config.yaml
num_hidden_layers: 11
hidden_size: 576
num_attention_heads: 7
num_key_value_heads: 7
head_dim: 64
intermediate_size: 1536
vocab_size: 8192
hidden_act: "geglu"
norm: "layernorm"
norm_place: "pre"
norm_eps: 1e-06
positions: "rope"
rope_theta: 841000.0
rope_fraction: 1.0
qk_norm: false
attn_scale: 0.125
bias: "none"
tie_word_embeddings: true
parallel_block: false
extras: ["shifted keys", "hashed n-gram embeddings", "an embedding shortcut", "learned residual scales", "weighted sums over earlier layers", "capped logits"]
init: "normal"
init_std_qkv: 0.0242
init_std_o: 0.00515
init_std_up: 0.0242
init_std_down: 0.00515
init_out_by_depth: true
init_mimetic: 0.7
optimizer: "adamw"
learning_rate: 0.000681
beta1: 0.9
beta2: 0.95
weight_decay: 0.0
lr_head: 0.00763
max_grad_norm: 2.0
warmup_steps: 517
schedule: "cos"
final_lr_fraction: 0.03
batch_tokens: [65536, 131072, 262144]
max_seq_len: 384
doc_mask: true
train_tokens: 799200000
max_steps: 6223
dataset: "wikipedia_en"
Each number is 500 + 25 x the weight over its row's rms, rounded and kept within 0 to 999. Layers, rows and columns count from 0. Numbers have three digits each. The size before them is the row's rms in percent of the matrix's.

# layer 8 MLP gate, 1536x576, rms 0.0489, rows 1220-1291, columns 384-447
101:498530518486496489482513535510477530480480476502511532501486465496472515503505522512503532496540461516531489490526504493467516503490470532465500480467502504506514484532479477536477489498515463
100:540447466489496522468512503484483512508496493565537506475485489485540561531470520502501521477503525527472492457516489530468543525545464491556521518485471495450522503532478544523506518515513498
103:472514522518499541523525483527505526531489466490543515500513500465496508505487480513506481511518506470485497487502511450508504493489479486493529499516475465498487494502502517524497554475449515
098:482453526461460506475485530499491513498496499522506511492477523454481522473501540513466494522505485524525472519522487512521459505482500456464516534523456507510527496435516526573509529478492494
095:498490488515510505488544522514485512523513511502481479510525504486497520559492485482506465510488482461520516459518495496450499540483523543481511523508498523519511486486504498492497481460517517
101:530513511497514484522527483499506469525504505513505577506493509509466524504496439542505490520506526524492510508487539456480504558470512478488514478525534498501522474526506499487502475482503457
098:530504503487530498486496525486503489499454532514490565471494510496505507551504538495507501494458546503554457521558482519475511506461461475534486465522532514509512483530515509485523475511498514
102:485467500467517481514497541480532478457530517494500561489521510503486504479469476490534461510523516507459537495546479542474466505457521476456510523451532511487521485501486534532483533436468504
100:422466500499516520533471518482518529505491494510530486520490497531515497518488491512514446501494473496505525551501517469483532471515505496508500505505535551513503522477522496529477484489518464
101:524512513477507489471492492501485492443547487507472532474526510546504489483508551524476494461474470481508504479517492508532520525460492528511532537518463496494480498477504494456513520488504501
104:482480462446473516495482475508519452520511488477478482530522487524476494488494521552530492513507486503515497506459477511497556462546496551463478476540518498472493490519548542502487487530499530
103:479538510495464487515526487516559468525501514530528497506512534479479500472485538513545501534458516491468490527458534492472503481451529482508504472512472510459515522483534449487473422496471529
105:493470476485531481501470486551486507521439502508495525432523459459514469503479492493492526484514500477529503532535436459476521483529513507503497526519504475519512465474533510480485485470471523
096:471452481504502495488495507464471529489502537504553516470502499515484533521480453526518484515512516520514517523530510536488546497473499476548492482501546456502464479509510511512525481465516495
104:527537533498482505478520504488516515506510551492504503479533509484541535456483523494482538485521501540493507517502486519507476512527479457454495501529505500508428465520474538488497494543514493
106:513508501511443522458523524513481475493466485524527519459505540525478496495503495541474530463509492499535527529502487528454506452465439501514509513540505510534505501482493512505496443494468505
101:490466506532515437508471515448516549446515490523500513498470546531476512531505478493485545537541499519472493517509493465496485465456467498448541518497484525471512507466504514508488472511475522
100:535498493517495523440519560450489496466486481471504489447502455471516516551535503483474523510529521539508524461492478498490500542478524459503501525525483488482537479473536508493501468474483466
096:480496491487494501521535510572509493511480525482517491555508512484470518509495480500507488503537512539477516473509518514518498507527532518500532478492510491492496562504494491530498498472528524
102:475550545514501501508539512524527500503500498466490520459490518511490483454440480512499503504492537482455490542485451525515475520463503518470526531475482503521526500519513515490495500504458465
095:444542486421504493480488495549501537461537513516477520495573473463545487495462529532500514504494487492496518477536488521511544452502491529498493489553450502562484476502495493448530533469521498
093:524485515481497498506435537484526472481531520472476554518525505444511480522515513486466505459502519522473518483474510485475465468484512505445528527496499526477457495501477482474512527516474513
101:498505494523491497506508548467484530482438516566478520496486482491484507509511524466483520503503456521533507519562490497500522523509512496485502469490498528495467460528492467494458472532483500
099:454496510467506465454500548471517445513483481483537519488526555527506488526468530525521489452488511524510527531496525532507528542472469478533536524524497485527552504490497527500532492500496526
103:542461512501467495518523507476510495542448505536515473481507512497475485513492494529520552480500485486554490488494475503521481502497457514466556487493524520511482490490523505527506510484512515
101:550537491471512438483490570438535532502520507471508480513499483499496470478492534514500498495532500504474516503528498515548503456488501537531509512561504517514535482503535525465478482500523486
097:507440460509507482458520513467542515473499490525542533475490518482467483489477515528494538478485508536505497536455517446478478500473470498519563514507494519496449477480510517534501497465511523
097:464517474452563508463492516517467552459497541524483503491534518486476502512520488519540514447541514503445524465496531441522494497515484513451525493485507502504524506497487515515510510482504443
101:528496489468451470521467511521483490494517515522512534494468519516497502495456487455515525458512519473510521508507520468498560496465495514474541511517474519554531515500535462522513544499520543
100:512487518516534456505477563503505511470490504524506511507551472514452519572466511517529501508503477498526542500472492489470518534497517501497513518482492522502473452528542529490452451490495480
097:467493520503474497512507482488503498515506497494498520504461524501502507485492521500518509481482515474517524477512483497510532451491540478489504463497542470527500509508531498514495518451484528
097:485476498463543467506461539528489482474490475520485469491513512530485500475468467510511472502500451514512521485545472499470504489440511527479493487495508487524507520439500493500494502489499486
105:462507491519530439447500497477469512491509536479455510527466513480489486482488496537514512472487463558508500542532466522519442485521530487481534468535475521525509499501535501474472485515509506
101:507506472504516497449519482529515503508519522483546501550509487512491499480522534512512477532495530501496483495513531493472482481505467527486521496492519497482511471490450499477491539520486518
100:497418497493546495482520550488548490522536533538492570499520516521472522520516492490527509437471513515473510506505484487512534528510442498498518509520473553516480509473495519516494475482504510
099:507502522549502478472480470472512507502474468505480527475491512483518489495534512435554534495539501465503464444489504477504483465512428475483509484547476472468474530531502470481485465484520480
103:497478511537521456396500514501504527502468507543532490508534504516500498527485493529452502476545516516498508563554500486491501475514504523488498499483539535474521522529503464507515471492493494
096:478530516522492483537471516509512503507497477452457498482535504453523543496517463534498490489499501542502521485489448499456519512470490506498485498514478488499499512507519533452488494482460524
101:515509491519504526475499480503504533525488477554510507497526500500457524521499516478530514462524531472504534494504449465515555486519486498497491477521528530496471468487499518522466487474490514
096:486500562515515459520488469520511471512469533491515520480510464478518520494483523534520513465497490517510476517541513516507479454498472463476512558510480533501516487486482451473506473484508500
107:522502492518523525501492529483511479460487447496492517461495530501459479486543459484542456470517497499484543474489496455495482483471517471506525474458483483502530518491509498497442480512498507
098:482475487463510491530516519450539529505497526505479546511506486490493524454462507482527529471447493493458514491505483476450505501496518549446482484507491524490535471495482520497466523522539451
093:515480528438487453484470506570505490458488526488528560510495516449500494494474476489528505523471502541501511495506478480499484491493513462474497478465504501481520517508538512496505531504484501
104:490469514517506496455500522525475494520442542511519538491497541483527502479508507490486453507480504552463498553501517491492508515517551524501526541468484513507492507469534518523504527473469488
101:481520512510464469465519513455501463505485540520510551547510475504499497518552533530497510510470550538504464478501480466474494469519490546487498511500557489502536536513508541465492509516509481
098:501505497505474461508492453458480538509538535528505487480485531471449515556540500492472478483545535490506510489481507490514492505508485481534537510517493513482484506507501510493487528522505449
101:558494495501510510455514520520451498478542507482520516489519522490532489517465519464500538484490523605481497470519480521487522486486490467528483521464519490495485499508518494528507530516510465
098:465477548480477466494527498515491525510531515511542498498468559494498510508468448532509546505466463450507459464463524464496475481484491490507545502522504493470509553498532453514464490494468517
104:526514529457500511487500550512513515516540511499478469484496493499497523504483499541521492494516514488517546487534514484493518491523473523486523505465516514530508485480514546506477468481516489
104:505532509470539490505465514462506508509504486506506510502503455469467441490471462454521494493499485456517513471494457497518448478474511508515568500487500532499510474521522525505531493481502501
104:461503506503463458475484484463494494488477510515516518483504540416494530529527516486481537499494478545500476503495511506495507524473512497543472516559564457490492529520498485573484514481490491
097:522496524531510516506492498488497455457529508518521471457516478515522499511488547471466526489460531497504521485555491517495522477462499507453505480589483472507488517499482479525509507506502542
103:517520516521494492499457503535488542482505566496463483490524515480523511491499502523450533483497448544473509492484485515470490451531489528503520456554512494526503493533482552487478468483495512
096:485517537481538509499498502467513516472492471493524530501538497499495529518486534532513448467478515486532527443504472526520495504521504501566498514481482532547506533486523483472465520480469507
101:532524494463487474503470519487482496519478552531478475487490509473493443491494463503476490522482498485497506468505494520503488485512506502511484522495537501518503497525506494514502473517501542
097:467521525510500466519457478477476518513467508514492519501475525490492500505508511502523485502505561519529507534525506506511513498517507475479487535520464460522535531476523468536539493524482459
101:528495527531464532481489485496506470505490512527508533484550521511501493499495517496534505479474502477552498518451487490503488533513527533519525499493525497500528508457493548481489502475474499
096:509499531489540456444453534488557520538471501508479498526496530513509517514491548495488531475512438480514464487493491421448521485475499530504537493538488522486533510506488466511504447508518485
099:521504539481526531464493484541520499502455465518530456550526504476478515504553467545512497496456465531501476546533482500487491543482480497488499493515481518538519463512458510522471460503458520
105:529512469463505473481496473463530488519499527517509490513446504516500501505467507486529485491469499461520525557476476486558516503508492506483556499528479478539489485539488517543493498481506495
100:539479521476549484528549503526492479509470513536516531474497510538514495551509489474523533470489483466488540531461513490474505537462493482559515475523515489489480522507497505507497462521535530
101:518460518511520518501503477460518536503509520528517482477459478485510536508518500525511550466534485485512462486518490529473482453488482469482468517484480510498500491485511449430475532458546464
100:483496540473522485503495514492539526509490529486503489509566497491501500545525497439475501537508489497518456500488534427460525498497459526514477494495500501526512498482502492437467474480532489
095:538528508443526532494482502518495468502480492496493534471485491518534545487475507506491487485501493541461506492518472506487501508472482537519557478514510513566506502503492514495504438475473484
102:483504543519512485515537502533497558521514482515492505459509505482469485512510471488505488529558473515454525506466508464516527508492506511460540528494528486484527525493523523470519515494495509
103:508497543518455536474454541498500510481527483496494494453479517496508486497463493505494510516549478473547526489519508515476517474495514492530544494495560483500473494487509458508520500519491525
098:471525531459530474526511467486491487496488551567501540527497480558505432460514506474524483442478493502521530459466508518467479506497472466454443471491549479511549471477515562457484512523473512
103:505522510470508474516492496520505496535451539540510527495510470511477517484506508512490518463474494508486499508477481494505495481499478529514546456478479487483481464493496461477474473481526497
104:474503487486492445459533479457527514491484531495543486506511530487499524520516488531512494500538473555489488500539450489472545453486544511540555490484490457483487512547467521483447496488481484
099:485495541487525496506476533461552500468496516506498484481477550491519475480494535501451516539507514484569511479543512503543506480498554503519520474509523530486509547507510495472520506499527519
102:551481489494523453508535495496491571507495496475514518514458464540496489549521539521501454504489520501528501506534525478455515476459466522490482510490526508545494455486517513524480519511441486
097:500486530502506447529498528482534505505520487506496476461487560507486478502502491503528488444530533526495501468510506485504523503473478531500536524471462480507535519467498541532456504500471470
# layer 8 MLP up, 1536x576, rms 0.0531, rows 1220-1290, columns 384-447
109:450488443531492498497524487523467463517435539496487467523482510538506505497508482511496482535493475473475501531518488481530500515499513511536486530485503499477510506527505484526488518489482485
095:573539486492486484486514484512511491505508522493470532475540477515479526513490509493465536476487489498482502482512497541489465515515494490505501505498503499525521495492497457474512519516547514
097:534511518495514497515505527486470504497492484514503502452573523510481498532497503556476497501503476507506466494513512523453531534485487529525548517519531489485453480502486511477558532469511542
095:496493514509499521471499536529492490510531519493521500497517531474513512537479496465492500463515511509507492537462511483487499543528505468515485514506470524499524513518443514497483508523497475
094:502458475519540516458499512515484535510499506524506500498510517478505512509521512534497492495511506518499470471487518487484512502521505536503485499506457461474470472527467495468518498509518476
099:518518465483525485538487506492542510531525505539508510474473535520486514454526468496507509512481499513478492500485493479499486478465477492470524537505493482497502497484500540453501489519521526
105:484533489484536462475491514535506561544506485486493498480556550548499494470528470468541477520519487500514504476527518501491513477513492482526467527531480523498473512542503490511493523486466451
104:543510510528514508541527484508530474486541492487517509478504503477488511476505515490526480477494509482477541523481496509510471469484514469544513494475507489533479514502476450473492537485519486
097:553492518481504494486493470515507473479517452525508477517453530483500500479456536485495478515460483518520469484472491507484462526563518472506532507544489582497500514463525499480490483464538488
101:474495455477477553545535508499531435458510520495538472520512464459518546534517511499497465504500497476551519466459514518446495521552494519473453509500479494471514506489497465508500548461505524
103:483506492512476483501486489511503502505490511510501504503502504466482464519526537476518499491500522527556527532497513492489481544494515478459516504481474547496474538457501515501499490507472472
102:502500500494459483452490478513543514419521520451512479486501530466506497474516484512548464484474543522516543514478495511512516525505490497488468479528479507496518537490483498510518503456521493
103:514500503475543478493541503475478506470511520491504485523503458527516507487540488541555475506463507492482513482465465515443526513494468527503461467512505483494527520532531467496492510485522487
114:516485508511521536535540471496484505504509461499489478499483469486525482480530526481522519492498512497500498491484523489508483502524486528463462533495508524487505502500493481484489518505535472
096:508480489524508531476460535528485523497540486558508471451490479502518499520519487487463523517501521544503503465509503465482541504458513452487482482502523493528513494481451501538520513526515511
109:494534521476458466503535482536490461489529506524470530545475540488484545484530523495506525545480451486532486508506502507463512485523498496523538527497466515497503492480486507450472471500457519
099:501489518492509483489476505480493515488513513542530503510497503473509520510474490487508511492514518506518536481492513452513497487533518482491487484510517511510492516533452580499528512492514535
100:521518452500501473524515523455501485512453482508489506517477548533499467512485489548532472519510456499514520491502489484538504493495511524485513478470484487500455473516543520507527525461495490
098:491544525489541480495510520491511515498474503495521490505505518485496531497473508550513487510492504522501541509488543509477529490507489514506516476496491512513495533472475451508495532510511512
109:498486479473539517531510506524505472515490482479501509529530519497503517485484500522523520455484496508434524550465503483496563495520510513495517473452469478510479451517499464565525519495497493
093:519509543495461510465475485481532524483445478494515508488486521474485498508501481511509511526497519522469511497512511471494458467507515487476466520516512478535463541535509510521507469494527461
102:467505501483563496458460560488544548490513529545522516507520496474518562489519503488504523471500498529503479495519507501474485469451480474476487493491514509493474431505490492486479510568477519
098:501501478522527499460494496527481496527472481499519520503555525483503493486507501509471507513488494491472497487453456470504510460502532456510515510535479494475485520480498493465512502498503480
102:495491468512487484485506497500458482442545511457509548493491474507558498497500497503525534515517483536533473538455511505478509478538514512482483479501497510477538504509458498478511531521518523
099:430480488540496514475543495468499534521501505513463486489441511448479519526523493488459488521500521536522490460467471500442525548495494511525493478465511506496514460486508462500468503509519503
102:489535477513564506465504503496485523463499469495461493508514521513528492510547497470504487534471505526502480445467543524465464527531530509520500477493521469449555504533491514523493531482517461
105:507538521508496459524531514467514470515477509554497474497471492520445510512475505576488521479546483451524539514467477519450515521454499491512552471493520513538498490505487471498473487474509514
100:494471517554509483488488515462500494496533481476540463507515501535524489518487514488457467545525537494486489526531498453550469524505486493526502589585522499530517518523489492497489500511482466
100:483524514534492493478491576484531492502520502476480510461489518497466495522443478542466485456509529478495488470495478531500500487504514484525495478486526496477479500484508520521438439507511442
099:487504519503503543518569503528488476506499491542487512505449545527512534484503520480490509483465474441484486561510498506523552500530448483471480500499521513515510519500461524516491505497488464
094:473520500502479504515507466468526493521510467506524485474505463540454524544546481477469511502503488471494462492482519509483476512527492534520503524454512482521552501493462541537473504491452527
095:492519480514483507515454492507485522484519497517480482535496497497495582517515455518484488524516478502504505465527461522509474484510547529507505520588519524519464513493508498458514461467523541
111:478458499517454521470506492497491486478555480515495508533478538504480545554500485463505475500517480485482492522507497530503460490499456486457506493494487469484510451480497514521487499521511528
101:537483480504489485559507494497485457534493506497478465532493439500475541506526523494512474498505507537509491488540506530470488488496530492483489473448535491482491471513493496441507478495505552
100:480554520487462489498551525485473524483448523478511492523503544530477504493462465483436462489541496518552514496476528558501482510490489516519507528473504489516503448484485477501486547477537477
097:510478506477487508523556522475494484459495490454502501492485486494448461509503513488490488468531499485485490484481447532469470497501538475498486498512506498520503510494490511457472508519474546
099:492496532548521455503496498476508471494530510539493490510470546516491467472487508514425501490489490523481435468489491476526547520484486519516504532512499490462520496490507492464471516497507489
098:527495504485486491463508526441488458476508500467501439502475474535493494527511487531505495485549547480514479517513454509488493481510483539498472460487480528470529482490518564446450503532501497
101:501509513498478506516485507508535497462515483505506498501483544525501495497524446514532463557496505477492498517474523487510435492516514439527489489462535549494530554484472503501545545461490521
100:491566473466490502483507449458474513514482468502502521471495485508489501523481494471451531484505493488530472533494512507475522496500476507525521490510502485471516501478521512472488516514494517
099:496505479455471501464502472531536466542498515477472502517534490479465496496494485513496506474503502483453515537522504523464451490523493477501539479487479505471563507478538470487515500514507465
093:483506433556553491492454468481486532501469517496482501527508527480543500511438485519464474534529470512473478508559495484523481522505523516470491503528493507470473537539483482487522486488542507
108:497475504435476505519520478516545530490528502494512546507519503518516486489487510483535534490464503526511498470500510479452466500510477496511490518561469509489470504472553499525498508520534519
098:527488514573480552544514538494450505450519466510504473504520489467530470536488487530549549492486459488483503480475474485457479512503532493542493461479518442481504483515540497476469503498483487
103:498492491467490489507481528525518474542503464502469522473487502518501479525458502541500487457462488494448462492494537510501511480475487462499457500517474509491501488469453506557509503537492521
098:550514494450477432540506512493527483549490496508499524529491478468556475510515513515496503487490490476492493486476529505482500524552536486501537482491512509469521503496489517484506514482495534
097:511504527509561515508501494472490524519480475496523519473468485482498525470484485466500497489473521442543467504448451533491493448488496496509506512477520512448521489479503494513489473461498502
096:491481497440505488497479474517510522496471531519511527550533536523530513488527491495504538483461543513484534494484550482500491499533498479467455517497459475506532470449500544503552489509480479
121:472505466536480489477453470496522471511470507489506499504522497546518544518500509450467497522463474514471502497508495550471511543493504478518460516543480459461522517542420483524540507511510470
106:506459521499423489540535496511489503507522506506487468473425514509505511483469524502512517465460512494513464478490482548549528495472488450473474417522537539512515486476490521543519496502542521
102:503495502458476532533468516517529440481529541488456479554508529497501510531546499523501535485562453495501523513501484512476524503518503537462535494485495445523481525464499533496502528492475532
097:491438498443495485502512504470472535488461508531483519504481492523509507494526490497482506468453499474518503523510500485467535510548510486520518467511520507514503481492515484509494488508467491
094:467483521506502445518497510491530512490471556544507480498527476518448495522498523516503444469533551515509522507504481511514524487524462454491497476506518462491485509484468502529512519540539476
100:508517517523465525534461517492483475484489476500523514509483463560501513486456532532511498453505474474509493497502512519480501504472549476541524463454540515501501476521507474538476494520554502
097:528489504489532498489518506497502574515472487511546533467445483490506423488530486514522528464457505512449509506461465490527518498463470481496514509462497500477509506467485507544481464503447474
102:516522495572537511504552551473484510481517506513496469519477506531510514506497452506503518520561505512490488493498470519518524530458502456494488529528482494511522524460484542485498489481486478
099:504481459532469495485506492451502502497516532518471522502479489507489494512476482469508480503499531545508562506505505470518529540533548517516481457499498497474495458526534512467490532505534481
108:459453537526511450543476526468493556464481474507533515491526509477459491529531450451528531492511503492527520512518475493513515531515516451487503479469539475482527514453472534505516479482474523
096:516494504482505512496463459512481516489493495520496490526511522500541504507531563523522543503489521514477525495461518486452501479511516532481516486506513507531538489500521470504517517495511472
109:500479484489467478502529502509493512521488499461530510522510508533499506538490477564455498480521470488505479496480497524477506485579514521528534510464486485473476477461481491459503556481521491
094:506489525526504463532486484501467443527492470543476522526494504525520496497467504526514489476480493501459535512513522519521416520453522515523511471522490515509495538500484453527444501502488465
096:502515501504505519457526505502536490528481500507486484500463458521515509541529516491499473435563513524511515512487499479500501515468479476534497528481500456567499482508481471487494539501529547
105:504520491459544515526493529524471477501507517444472524517487486478498561502511489533536529479511462526527470464479476517498469457457518502505500498553485490498495502516514502476546507542528523
107:498481542514466477482507513499524556514519521517533483489531546487467524496531496526495505488499504499542524484491539511472477501515527458474489453490456506500479453471509558542476510507501442
100:533490470492480511541484510495487504507485498531521521516465487465567486505501498524475504519514490549522488486505474493527524524525440505496477510545501473511458493502515480487507492486545511
100:519500518512488522477472527487549528480505507502508533487509551486438483480494555473490428513505486475497481481481567492527499506497496463531518493492484489457506518494469505515499519540496513
096:448453489465491471489492496505510506490488535555510496459512487478492531546491535505494492522509504533477542547556459532479532463428497542519542499503440504498498531552556481503551464496499480
097:501514531502475499557494512471505503503551508493513439509504470486515479476553492500518480510504493542506492512499530479488482498484478454502489506473506534505522488504462513502512522506455518
098:556508507501472470513473519521494475549516535491511513486502506481502497494479543506465459516523502509519474505447496553486491511500480488510478503511496482483512491504528508487518544507475497
099:551515487477519510512473490477532481495483471540528518543545523515488503525482469480517474527477514483465476506500466476492486470469512452483526481511529479464518501520485508515495478481510521
098:502503552496479520483507461482498494503506510512508451502499529495509496475463495491496532462447504464477519491484488500525478556515490480508486520526502501479519533501488483528467470484545502
# layer 8 MLP down (transposed), 1536x576, rms 0.0465, rows 1220-1290, columns 384-447
105:496481496543472541502495444556476524497532488504524482478527512505470453571539501491517503541546436487512476460454458516497567507520501500506502490470474489476511500502509464518506516498497515
093:491547519490469537540493529494506509518481519479504530465473519465512451534497491506523472495482483501483505507475550493510491486474517552449499513469504537482483502528500525499480501464545496
100:492533498501498561520527488463453523495488495498522494483545519512522506472497487474538495485506480484543506482462557488531523494473494467453477524485519492505486476467491505511494496536488515
096:544492496528505498517483485484508483542568486442517476498537499512460509475579505503466511538521500489498535467485505496481483507487514509485525493476454505522518482493496508487514505523511512
094:497504502481495467507498517468487498471461519498522496487489453509530505474486513469483474536496506476490497525489502529503480473482509485464473495441498521463513523478470495488486475464507502
099:485553531465514497481511516490499540519468472534510482428510503499479497525446543515508508516505501539515509531493506499500478529492510511494478484494504499538488530518463480491438510549508435
105:505517457480512467523506487514551495554485514521524481492439489489501523507523547498537477488482498503493499479484536499510543512584514511520518487546477555517492479458540507478475507448488555
105:474501503493535491528485487510548458497545488527514465493490516511522493499501493440457526471454542479583532525515521544473540487501521509535502477521508487484490508487521447503496505497499490
095:485501495482540514485469503474482472505480555539567470497510491506493506504469510524483547512494538477469456477517498524454536519529508526487511518496529507530509492453490468558508498538480481
102:465489512508498478511492503477491484550547552518510531515523540491496521538505503541516482473515507500516486506540484500506456512481502504499489524433531480499451472483482507535483528506514463
103:478538516459481535571460478458541492542519449480505496506500524458458516454521462541505473496470518504479477503465514503548463501511495472527486471511510472509475463477507481472491493477502533
101:495559471481525505495548514497502491524532459515493568494486489517488532473487513510496500463473521474510549520505466494512498487492471512464542520493495462523524485480484494494477517465483484
103:472493544510482523491508503507486496490493471504514503470511481511472492471447492502458519504525517485507525504482481487509538511486504465541506481536510500514513506553483458514498509473481545
117:507544495528461481458524521498518530538508518526530512504545504522490495539509475512532504536499501496499516505536460498486524537509511483533500490494519470496479499507485521482497504513480501
097:476506482552518497496437490499467473468499465487461493486484521469451489476480485526497473512563530514439455510481510492507519457513518486519492499482481512508453523522485503498534487508478481
106:492480528517461453485536541496529509480525501471504527517520493504463470533481442533520461488507467499485543498463459502517556460465479462510495449472530483495552519487543489505529486449494504
099:478487474466457521517516490529498511535524532513440511515509488532502500507519524495541488461492432484512505488501497534483529516526502487551498539534495510503521493527510485468463502472504492
100:507469508491522528510474489509487510494511486488451503439502471468479525503513507476518555541522560484480453491498493514466512474453518508523533448528503491531529516514479534459512504517519511
099:515493496478489545499549489545529476484487438520489522469462500537469517485487510451484526479471479462511500470515530491513466505544471502494495503466478503513553495513503553540484491467520505
104:457536507507509489498507510517496491476468523499497488470466521505483480533500468530535474433472555485500482481507470487489536533510478523503489484540517516468542555503511514508480520492488438
095:486521480485451520471466529516523509485544519491485515454475510523497513520489486486496479444544475486503522497495515526469507506485477477500482471515482502479478510511476489518502474508522552
101:570493487531430495495502472511464468503518462471484463516450513495495444495500525507471502535462516428521519500507488497512494504553515497505509510496503506486555524512504501526544482460484496
097:474498537461478520493503501511483499530493484505482483499456536467482494524528530497542480430498493496481446495505533523526447515514474496486478512524507530487509515494490508508498492524518510
101:496533461535489480523518524522515523501491450506468483536509544515450467502503486490496515496500504486503499490454526522531518514501483509497469488511481504509516483492486470496490514517510491
099:482472482515556520502480489470532519501506519488467484490517427449509494487476526476479486489502472506454506509501514493525486525493450525491472506492475468519501509510455516474524483512494485
101:522458479543506538486479470511489506471520516511491430508548474506524505497511485488486485498492485528459484496471571480520506483476515528504558536494528486530440510464476500516488534519517538
105:499519467556495525466471480479510516462500483485505475533492466489535505488506528444477523497487490479552523493518527512507486519509457489492492513559512516465508523510489495492465488517542494
100:501513520450496521523582527496508511525557505495490453454496533474499492524468488475453498516507474460493439518501484493523500534512481511512492460521552507494505516461460548519509496530532479
102:522551484538466437479479500498479511530481487454523516487518508483503461513507526548535507504524510512500499462487500524455472486494531510508513515527487435512474521480483519490545523497517530
101:504491533460505486472497478505570477510540493553474484549487496505458525512495496467462496466490504499494535524535473528528493468484541487528510501455484537530463476481525510545493511554482464
094:523461502470481512534437538513539482480494494510506542501526499525493508499447514458535463487530547526474493493506467546474475486495490498533476489469512546516479475518481498441531518527527500
094:522509511478475500509538434482543507508512489518444548497467518474490475482468491484499485497485522506517479522493451490491505566519486485511498461483492511490505493492505566519506499489510494
111:505507525519550514489488500475494504519498486523492506558462460485532536482497490510517494489527608503455495487476538512514499433523473487458503520504487511509483505505530502477522477523474505
098:501516528455453516495506511500581461525514494516467460470477484515505488490470521500518485488481538495473490488501549505526533476501497520496507519500516475503524515532503491477502466444474517
098:513473515475515525505512503531542483493512546507521518479501571506487550499478482479496479487484505539505537456520492491527507479509492540550539481478508501540522485481528512513470473477506516
097:509525491475475450508522516503472520501470478471506484486532515471501500528509526465517473512480478502481498480491461508536527537509441472506501443494478491533466480511510492503489531533499471
100:485529492487512506456517503494515497490482521485495513533535536508531447502513505554534529478514520478556487469512557499524535498474449505518490509491510445453470480456502483522518531517508511
097:482515533521462556536474512551525498507489485557543476508508448492518525491484495494495490494463480484497523524511502489502500501487525497512511494483529527539530507511496513531558515473499552
101:522540490512516487485471494497507448509500502482509516517502480505513547469483488501476512526513511510462473502486443539503501492531463513512511489491453509481495454511516504521524474551439498
101:489475463492493516517506522484542519510512499533517450491506508515482522512541503506536478529480515490514515509458471505467528493478515513511506477525513481506510483503461489532534531562521508
100:532540472476531556512493527493499453492502460496506493481496507474529459527497482500482521474500517526495560481450515472481504519523479527546524519489541532552537488515500486490463484450464484
096:516441469467541516528489464474491497518522528447552512511536495524481457522492483464445478527494480504453486471527529503489516554474502508459468490479554465470485498474464515497501503493532546
106:494519508530486491526472522502492495501504480444461536484510530498520506489489497544470529526475522483531492499495549487503488467529519516507500507506474522489507526537495483489502520513526533
100:511501499503474457529515511515549494543487531506506521512502482517477516492493523465463547525461545538433482536528547485512523541512485511495506502500508500502487481472453519502510502515465536
101:510503503511512522490501521511487540475494477491529481499517522484499495512522486481487494492516500502494533454521522514521489468489459553460475525497501477564529457484463492530495485464499507
100:514477462533505506499471518458538485504513507447461535477503480474540540484519498484484499539512482519534497520528521496477513496491578486500494496492526479495513525461488510476494540480468514
100:509484524501488499520497476498508472524501496492512528490483496528552480509485477508453541522536501544494501509510489540502520491521499442522466490487491501566462473514457488485521532485497475
095:463513492517518480485475500490487474507509461492547496514534505471496465485525497494510482541514495495500507514499529480521528502465506470491504499471543502514526467509473486454529510506496469
102:497520467496457468488510497523523484534488489494551511482527459503519502485501510508504521473433506513520519495468496506526468490489505509474509499523526465485519504502484542503543514509491482
103:466517480470503467492467483487494470530519470515495511491488492498533489460505509521533510449499523496469490536509447515544526525535495508498549478480467507485529498490521493491498502465455463
103:514555556535531541507505502496499487464485464561499511492465476487530527456473490524494478511483481467533484484463496561515475499520497540468492461510530485507484458526559486516494507512511495
097:499473514523474532473506521498493507506486519514505478498556527518525523536513511515485462569514561467529506521507517513563521505482487474455469500515510509494502525473493466445476496462501498
095:468513493538506477478503516446467531520509506513437531487493531511485488492493499496504519514513433499533501488481487501486506539522534522509524477545541467513484468537467562455482516500525495
100:490491516544494480518465508533494493485486475522495512504488559533515505496501513534502509491488478518518469478492479534507540502528526479486514450467511489447430478463474530476524512493538492
096:489486514563478503523498481484486515464504454498453508452536486512484506466497523509473496499557486539502518538513545530518458499491486482519468497476543503531513508545538537480522513473478504
103:464484490458510477518495535513527470469490471502496444479475475464472489482487508515493523486457549458534550456499501486439489470470524515477473480481555524528498476503489481520435466469500542
099:474508513538460495521506507477469496512528473543487460461482472472452491511532474526542497513503500474501486475517466536485492489506520484524526532467510482527490509495469483499489499527492529
102:507515493478500495503515497489546499535515485451496517514487493480438491503519468486499489490527518468480491507484548531512498499506501506478456449509465476518488487493482496524541508541491526
097:498495477528488495501504511489487506542500526498523508521475528521518514467480499499493516524504533502491464534514461492495474506503508500505520441509499503467469526505411487466504501480502512
101:499511550480537482510479516553500481526439500438524519483475505498486512465521516521478520525465534549519445526533519496509461478481535502466503457467498507505520454490514508480518492479511502
097:493510478471471516493451465498502480460535494490507478524527489495446485521544462486486448529481490503512531514532493459536464500522492457502498524544500509477519514461511512434545464498532535
097:475476475463506506510484495491498501533510483492537496530499486484521502496491495502517457474486472487533481482490519487471535507535520468502478497548486540450489535462525484539495492507515468
104:501502506478480513508533507511547505472518502468501471513500529470481502487511558507459528512523429531502503551495489503529486506461536475513511475534488490510452509471540511522488511485533491
103:522466487478552518476490521484499491502497503452498501471497482526514501491474531501523495487522532540480488485525522529513522453515461509485539510512518479522503508460490498532506458432490496
103:521530523484498515521527519506515510485536512503489551494541538507521511492463459514494484487468514482469556501508509460516550492482492479569506525486523495473506492480490486513459525481438535
103:486515547462477507517520472517479487476518483549523511487502492472543504509489501535504488486469515485488534508494504482495471524483486497503478468473478503501525467498496470490518504485477495
095:492507511532544498540529482501508496501470467522502509492491512490467472493436467514544479494489502547530511495521511483493491533467542512511520485528520504495550514502505472485475498481505488
099:506497492462502487488500469487484526526485531524532492495484531521511533562499481529559501475497532469546525504542476445509450505465462545482494490495532517488509500517471497484546530501503472
100:458484528521494528532520508537530490520504480492495463475514500522476526499534511477563517467469561522539529498464488486495507524488488487519561493519477493478485490567492481492510503484545492
099:505554518482508521489509465512469508506507475514473527492498468502507478521528463514487493496480501532524482460494466535469523502497450460501477501552493527489523490518481495522550491510544529
097:494513508518518485506516488534520496517496545501516535517491527523481521489495520505516506471503490464493483515487504542496504511496488490440471483517494471515502504487505524535493516478541502